config = dict(
    n_layer=24,
    d_model=192,
    n_head=6,
    n_kv_head=2,
    head_dim=32,
    d_mlp=512,
    vocab_size=5192,
    activation='swiglu',
    norm='rmsnorm',
    norm_place='pre',
    norm_eps=1e-05,
    positions='rope',
    rope_base=500000.0,
    rope_fraction=1.0,
    qk_norm=False,
    attn_scale=0.177,
    bias='none',
    tie_embeddings=True,
    parallel_block=False,
    init='normal',
    init_std_qkv=0.042,
    init_std_o=0.00607,
    init_std_up=0.042,
    init_std_down=0.00371,
    optimizer='muon',
    lr=0.00171,
    lr_mult_o=2.0,
    lr_mult_down=1.5,
    beta1=0.93,
    lr_head=0.00763,
    warmup_steps=200,
    schedule='wsd',
    decay_fraction=0.35,
    decay_shape='linear',
    final_lr_fraction=0.0,
    batch_tokens=65536,
    seq_len=512,
    doc_mask=True,
    train_tokens=491900000,
    steps=7506,
    dataset='wikipedia_en',
)
Each number is 200 + 20 x the weight over its row's rms, rounded and kept within 0 to 999. Layers, rows and columns count from 0. The size before them is the row's rms in percent of the matrix's.

# layer 17 MLP down, 192x512, rms 0.156, rows 43-93, columns 320-383
096,228,207,190,212,220,179,203,171,193,172,204,181,205,223,201,217,184,216,176,209,240,208,212,200,161,196,192,239,221,198,178,184,210,174,198,232,194,165,169,206,135,193,214,239,186,204,212,202,202,204,227,171,155,188,216,236,175,203,238,214,181,227,191,180
098,174,191,199,190,199,228,221,176,229,164,207,206,188,194,226,181,155,210,206,179,204,178,239,149,190,213,184,217,209,189,240,218,216,203,186,178,219,195,219,200,198,194,173,209,231,213,158,195,213,194,181,223,203,226,199,202,208,221,171,180,188,151,227,184
102,218,221,213,229,194,177,226,197,192,188,163,207,180,212,193,220,189,221,213,197,231,193,201,180,162,248,188,200,220,150,221,182,208,199,204,222,194,214,196,199,185,196,193,201,174,214,167,175,194,184,213,226,202,217,187,210,205,219,229,218,160,196,150,218
109,197,199,235,178,179,175,203,194,195,147,203,199,202,203,227,198,246,173,207,203,211,217,200,221,210,170,169,192,188,190,220,206,181,182,213,226,201,214,223,221,212,157,206,202,178,231,245,228,237,189,225,224,206,196,172,240,219,229,192,200,205,204,202,193
095,200,191,178,201,170,207,236,201,206,201,191,231,201,204,211,190,186,198,212,220,233,186,215,195,225,175,238,191,208,207,201,165,194,185,208,214,198,230,207,205,197,235,189,194,203,157,202,171,228,191,199,164,209,169,176,162,211,167,232,168,186,201,194,214
098,179,195,195,227,195,190,223,147,206,194,194,180,178,214,181,232,197,219,258,174,176,177,197,192,222,201,190,203,206,170,201,215,187,172,203,182,221,212,178,212,169,196,226,205,190,230,197,178,190,228,214,225,164,219,213,209,192,178,200,189,178,189,166,180
098,166,188,216,206,215,165,180,167,194,242,228,205,180,222,228,194,195,211,197,172,191,234,205,193,180,188,211,189,194,228,138,196,194,216,222,200,181,210,169,226,203,204,237,236,203,189,199,234,170,183,205,195,234,181,174,200,239,202,224,234,174,199,226,249
098,209,193,213,155,224,175,239,188,220,217,207,217,188,215,176,164,207,199,215,198,236,211,222,201,204,187,217,162,238,218,214,202,209,248,202,181,173,175,230,207,218,161,242,197,210,172,179,194,193,210,195,232,193,209,163,177,224,191,181,212,201,231,208,219
099,175,184,208,207,196,209,222,184,223,203,217,194,187,200,213,203,167,239,189,178,244,182,214,216,196,179,218,207,182,220,205,206,231,175,214,208,197,214,143,212,143,185,174,181,215,199,201,174,196,183,210,155,204,214,192,177,180,193,201,197,209,198,205,186
099,197,191,194,177,197,223,195,181,233,218,209,193,176,166,167,212,198,217,207,219,180,230,186,225,229,260,179,202,212,199,204,198,180,229,177,163,217,237,226,160,193,178,201,215,183,176,182,199,165,207,202,158,211,209,207,191,228,235,201,222,178,181,219,209
103,225,229,180,206,196,176,185,179,222,190,215,185,187,210,191,190,183,234,182,203,187,200,191,182,190,218,198,179,200,205,199,180,177,216,216,206,199,161,178,218,201,217,246,199,181,223,180,212,212,200,217,225,199,202,210,206,195,167,223,225,228,194,215,173
103,198,215,230,210,213,209,204,190,170,199,197,178,228,200,203,164,202,197,227,184,183,204,202,189,219,206,198,189,158,239,194,220,182,210,162,220,232,190,171,210,203,218,214,243,187,167,189,160,196,192,191,173,237,198,178,198,178,173,181,168,148,167,185,191
100,167,208,197,215,228,185,215,233,187,189,193,191,206,201,165,143,183,198,183,174,191,210,212,209,190,198,243,190,197,218,192,218,208,199,187,199,199,205,213,158,199,187,200,183,216,187,184,234,182,194,200,214,192,244,222,178,198,187,216,249,212,184,222,205
099,208,176,217,177,210,186,208,222,202,178,189,166,205,207,188,202,192,196,211,201,187,212,165,186,201,190,246,210,179,195,206,176,179,206,189,230,210,194,220,206,229,200,206,218,219,211,222,179,192,145,184,208,183,216,196,187,229,191,221,199,188,212,225,169
096,205,220,172,195,233,248,199,186,209,195,190,196,205,200,228,200,219,232,203,238,194,160,212,227,196,220,193,197,195,205,202,217,192,209,204,216,224,198,198,187,175,225,207,220,185,209,202,184,206,207,192,200,210,208,207,192,165,156,225,190,183,163,213,166
098,168,185,228,164,191,209,192,229,195,184,187,191,222,248,177,210,201,228,231,216,192,237,152,209,209,190,192,189,224,222,213,225,198,191,216,175,240,187,202,194,206,183,202,201,170,173,177,223,188,180,213,197,193,211,195,210,199,240,179,175,235,206,207,204
098,210,177,201,183,178,183,211,213,175,214,216,188,193,205,210,140,210,184,187,154,181,189,187,183,205,202,244,210,204,163,217,225,219,183,212,183,188,194,194,182,180,170,240,229,191,178,188,213,207,187,197,172,199,202,197,217,201,204,197,192,179,189,206,212
098,220,213,174,248,222,200,201,195,175,182,220,207,174,181,193,203,180,195,214,189,178,143,219,173,215,207,175,181,194,203,203,170,182,153,183,184,148,201,233,192,202,191,194,194,202,213,176,157,190,167,209,195,231,204,211,217,213,197,204,175,188,215,218,199
097,242,194,201,241,224,219,168,182,242,195,231,188,192,223,211,161,248,201,217,196,211,223,188,223,218,211,200,202,196,211,193,221,189,205,189,218,219,178,201,204,191,222,237,203,199,203,202,252,205,181,218,224,184,176,177,206,196,233,231,215,178,177,198,241
098,207,216,190,176,162,181,205,236,203,179,176,212,214,167,194,201,181,198,213,185,220,209,131,214,249,181,179,221,217,159,183,209,235,198,220,210,196,178,240,198,173,172,196,164,175,169,198,204,237,163,207,171,202,208,174,193,170,156,189,173,167,218,216,166
101,220,254,194,193,218,212,180,191,202,168,203,182,221,237,202,195,183,167,191,204,182,198,227,220,176,185,212,205,197,199,177,208,183,192,184,208,214,260,202,203,160,209,202,214,164,157,195,201,205,187,184,200,191,224,227,181,198,202,183,205,179,239,217,178
105,210,183,217,225,182,161,198,221,202,200,223,218,227,234,203,208,206,209,171,213,214,188,207,174,201,216,198,238,223,237,182,235,200,187,234,208,209,224,179,204,214,180,196,212,189,191,203,181,186,217,167,174,166,201,208,209,158,219,181,204,203,221,212,224
156,181,227,179,226,186,200,202,211,195,171,195,174,179,200,199,203,200,174,228,187,185,190,182,212,201,208,208,217,183,216,173,226,161,166,221,233,184,203,186,201,213,225,202,200,194,190,235,184,173,207,188,188,170,185,180,199,152,213,149,208,213,208,224,195
100,203,183,185,211,194,189,196,195,195,215,222,198,225,204,202,200,187,216,208,217,189,198,218,212,211,224,225,237,229,166,202,162,227,239,220,226,193,202,168,199,200,166,203,170,211,193,218,215,210,187,183,233,170,191,200,206,165,221,199,195,170,226,217,198
097,186,203,191,185,168,175,195,195,177,217,201,208,203,223,197,203,201,207,223,235,156,210,242,225,161,202,205,211,199,188,205,209,200,227,217,216,236,197,226,181,204,210,209,197,209,164,195,201,171,211,175,207,207,201,204,201,171,247,195,165,191,184,243,183
106,191,199,210,185,196,190,190,196,192,208,202,207,184,217,198,196,196,172,200,184,206,215,200,189,207,207,180,221,184,171,199,200,210,174,173,181,200,229,193,194,190,215,198,166,235,196,176,217,188,193,179,199,206,193,215,186,196,211,199,213,204,169,208,198
105,206,249,212,160,197,212,195,170,189,186,195,208,205,208,202,195,175,238,227,204,176,160,194,245,230,212,207,233,191,170,178,172,192,238,197,221,209,174,191,211,197,188,250,216,214,181,204,184,195,195,194,201,216,192,169,217,192,217,213,196,227,182,203,181
096,204,204,213,213,226,188,200,197,183,193,201,192,198,222,217,220,193,199,201,184,202,201,228,191,155,181,195,144,217,198,216,194,179,227,183,213,203,185,195,183,191,220,193,201,182,209,234,186,187,198,208,197,184,206,214,178,226,187,209,192,206,200,162,198
095,221,203,215,191,182,187,209,186,171,201,195,257,216,213,204,208,211,215,206,205,261,204,175,215,210,194,219,202,184,242,197,162,176,186,210,213,185,198,192,227,201,214,186,222,241,230,232,200,220,199,191,196,244,187,194,224,213,201,181,208,204,234,204,192
101,208,234,191,195,202,201,229,211,213,227,203,207,216,200,222,182,208,180,163,182,213,190,196,182,158,224,207,185,217,187,219,183,226,206,183,180,180,186,230,192,224,202,210,185,209,215,164,196,229,192,219,211,158,191,187,202,198,176,170,220,215,199,221,176
100,238,203,195,197,198,182,184,179,178,197,189,195,222,194,172,181,238,189,190,210,185,163,162,176,224,163,211,204,153,199,194,197,187,197,168,229,232,199,189,205,206,195,188,211,187,218,227,232,180,200,190,246,203,237,230,187,210,162,213,182,207,189,177,171
105,214,192,172,249,223,178,189,172,189,186,207,229,191,185,202,188,202,188,167,184,188,186,221,221,196,220,191,157,227,209,172,199,187,188,201,167,189,193,172,188,204,175,228,189,186,233,185,197,211,201,192,198,231,195,172,178,173,213,213,227,207,195,190,175
098,203,226,205,172,217,195,166,215,190,212,203,172,183,230,200,216,188,187,183,168,194,218,246,219,208,194,171,201,200,193,163,208,171,211,169,219,254,177,202,198,217,218,197,238,176,215,187,192,212,215,202,225,212,256,243,168,168,200,177,235,215,189,187,207
099,207,150,215,214,188,212,247,223,213,201,168,243,151,201,201,164,213,175,231,200,201,150,215,221,179,219,245,217,204,186,215,175,228,207,219,164,206,159,174,202,202,202,229,188,210,251,205,209,203,200,199,198,223,224,169,172,205,198,178,218,204,196,172,187
107,218,209,225,209,177,180,200,205,218,190,195,193,171,202,217,227,195,220,199,232,220,178,217,214,228,198,205,214,204,180,202,214,195,159,232,207,222,197,180,169,235,211,194,194,219,218,224,203,204,198,172,203,208,176,221,237,198,227,186,172,217,187,188,197
101,205,210,206,228,192,203,205,196,186,185,202,212,181,178,241,215,195,204,198,190,239,224,168,164,216,201,189,206,210,189,207,225,181,197,232,187,191,219,179,219,199,206,217,231,189,192,159,203,184,212,185,170,188,234,208,210,184,179,163,192,228,197,197,182
102,179,210,223,201,240,203,211,223,185,176,236,207,251,223,197,180,228,194,207,158,227,219,200,202,219,203,200,168,197,178,209,198,154,194,224,164,190,209,192,187,178,215,209,184,176,214,226,133,202,188,230,174,211,221,235,236,216,180,185,193,175,193,245,180
100,212,222,199,175,231,205,203,204,191,222,175,190,161,218,232,241,197,200,193,217,219,177,211,172,184,197,215,207,195,190,160,184,232,219,174,204,187,219,180,229,173,187,188,227,167,214,201,174,233,229,195,245,231,199,188,191,204,177,184,260,198,212,237,193
096,181,182,191,198,183,222,233,204,204,177,195,205,215,204,203,155,199,201,167,213,168,217,224,211,219,173,209,187,193,234,192,238,239,236,188,180,212,177,225,199,216,231,211,208,200,200,166,216,213,210,169,184,188,212,173,203,192,178,183,162,218,175,173,180
103,181,202,203,234,209,187,225,182,188,204,182,211,205,204,216,167,179,213,184,204,187,219,235,211,166,228,203,191,212,236,186,187,219,239,206,192,193,170,185,223,174,189,183,190,227,215,205,187,212,192,195,207,174,197,216,224,180,196,211,216,221,188,214,217
097,226,182,222,208,183,201,203,190,193,240,195,228,190,215,199,238,200,210,195,220,189,260,230,216,187,193,225,220,231,165,223,177,184,185,195,214,165,228,248,177,183,182,180,218,164,201,203,183,204,222,206,202,200,201,203,201,204,170,176,213,207,188,227,193
103,226,229,218,161,184,242,207,221,204,236,183,227,213,167,201,209,197,216,193,222,234,166,221,184,228,202,199,210,158,166,190,180,168,198,183,210,186,180,192,193,201,222,213,198,205,209,230,190,200,220,199,164,211,185,202,226,217,220,209,199,198,199,225,204
099,206,194,204,209,195,203,204,206,181,213,186,202,181,193,191,197,215,190,203,196,203,187,205,189,196,222,211,205,183,191,229,207,209,205,195,173,199,199,211,189,194,218,141,183,194,188,188,206,217,201,221,189,215,217,205,207,209,184,218,184,211,203,201,196
100,182,239,205,162,232,187,214,192,222,183,220,208,174,188,222,199,184,226,184,192,194,190,221,214,180,216,215,209,199,199,221,176,198,202,205,231,183,234,211,197,189,229,189,188,179,215,202,190,188,225,212,192,190,215,231,227,184,197,203,178,214,173,202,204
102,169,188,200,209,198,209,220,192,215,221,171,186,222,203,230,196,235,179,222,205,182,200,215,217,201,212,188,168,198,201,199,207,170,188,207,188,215,189,175,229,194,177,226,167,200,196,203,196,193,250,204,171,204,180,200,222,223,202,214,181,213,209,216,197
098,192,192,207,222,184,220,194,217,209,189,222,195,182,205,196,201,226,215,213,204,206,172,201,180,185,216,208,188,185,148,189,222,170,203,227,187,222,193,201,200,200,171,196,226,208,218,203,222,164,187,198,194,173,193,187,164,217,197,208,185,187,206,176,199
097,175,250,217,186,233,218,190,202,183,187,213,215,219,189,176,191,195,199,207,195,204,238,202,232,220,256,158,197,228,173,188,194,192,204,235,212,223,215,146,171,229,209,228,200,234,230,215,207,219,209,198,238,190,184,186,188,179,181,197,179,178,191,198,205
100,182,193,190,187,185,224,201,170,195,214,227,201,207,163,184,189,224,192,203,206,200,178,183,175,188,209,207,212,194,192,200,187,192,232,187,190,197,239,177,179,189,193,199,181,241,225,207,163,207,199,163,197,203,186,183,196,141,204,198,184,223,190,210,227
098,196,212,215,216,195,168,238,207,225,241,157,203,172,204,163,187,182,202,182,223,198,206,169,215,182,223,207,183,189,189,183,224,217,210,179,191,171,183,244,239,184,208,167,191,193,216,178,181,192,186,196,200,205,216,229,186,207,192,208,229,216,224,174,159
103,234,211,174,236,197,185,202,178,196,206,190,213,203,217,221,214,190,218,213,219,194,209,191,183,225,199,199,209,181,192,229,209,188,213,171,213,178,197,197,211,238,178,218,194,223,193,220,205,217,203,168,243,219,212,203,170,206,209,185,183,165,221,208,175
099,227,193,153,189,216,208,197,187,195,193,206,175,237,200,197,203,224,220,204,208,187,255,167,218,227,209,174,213,161,178,205,181,179,224,207,203,226,194,170,217,190,212,167,184,186,190,182,221,241,206,193,178,179,194,162,206,166,187,205,184,205,193,212,156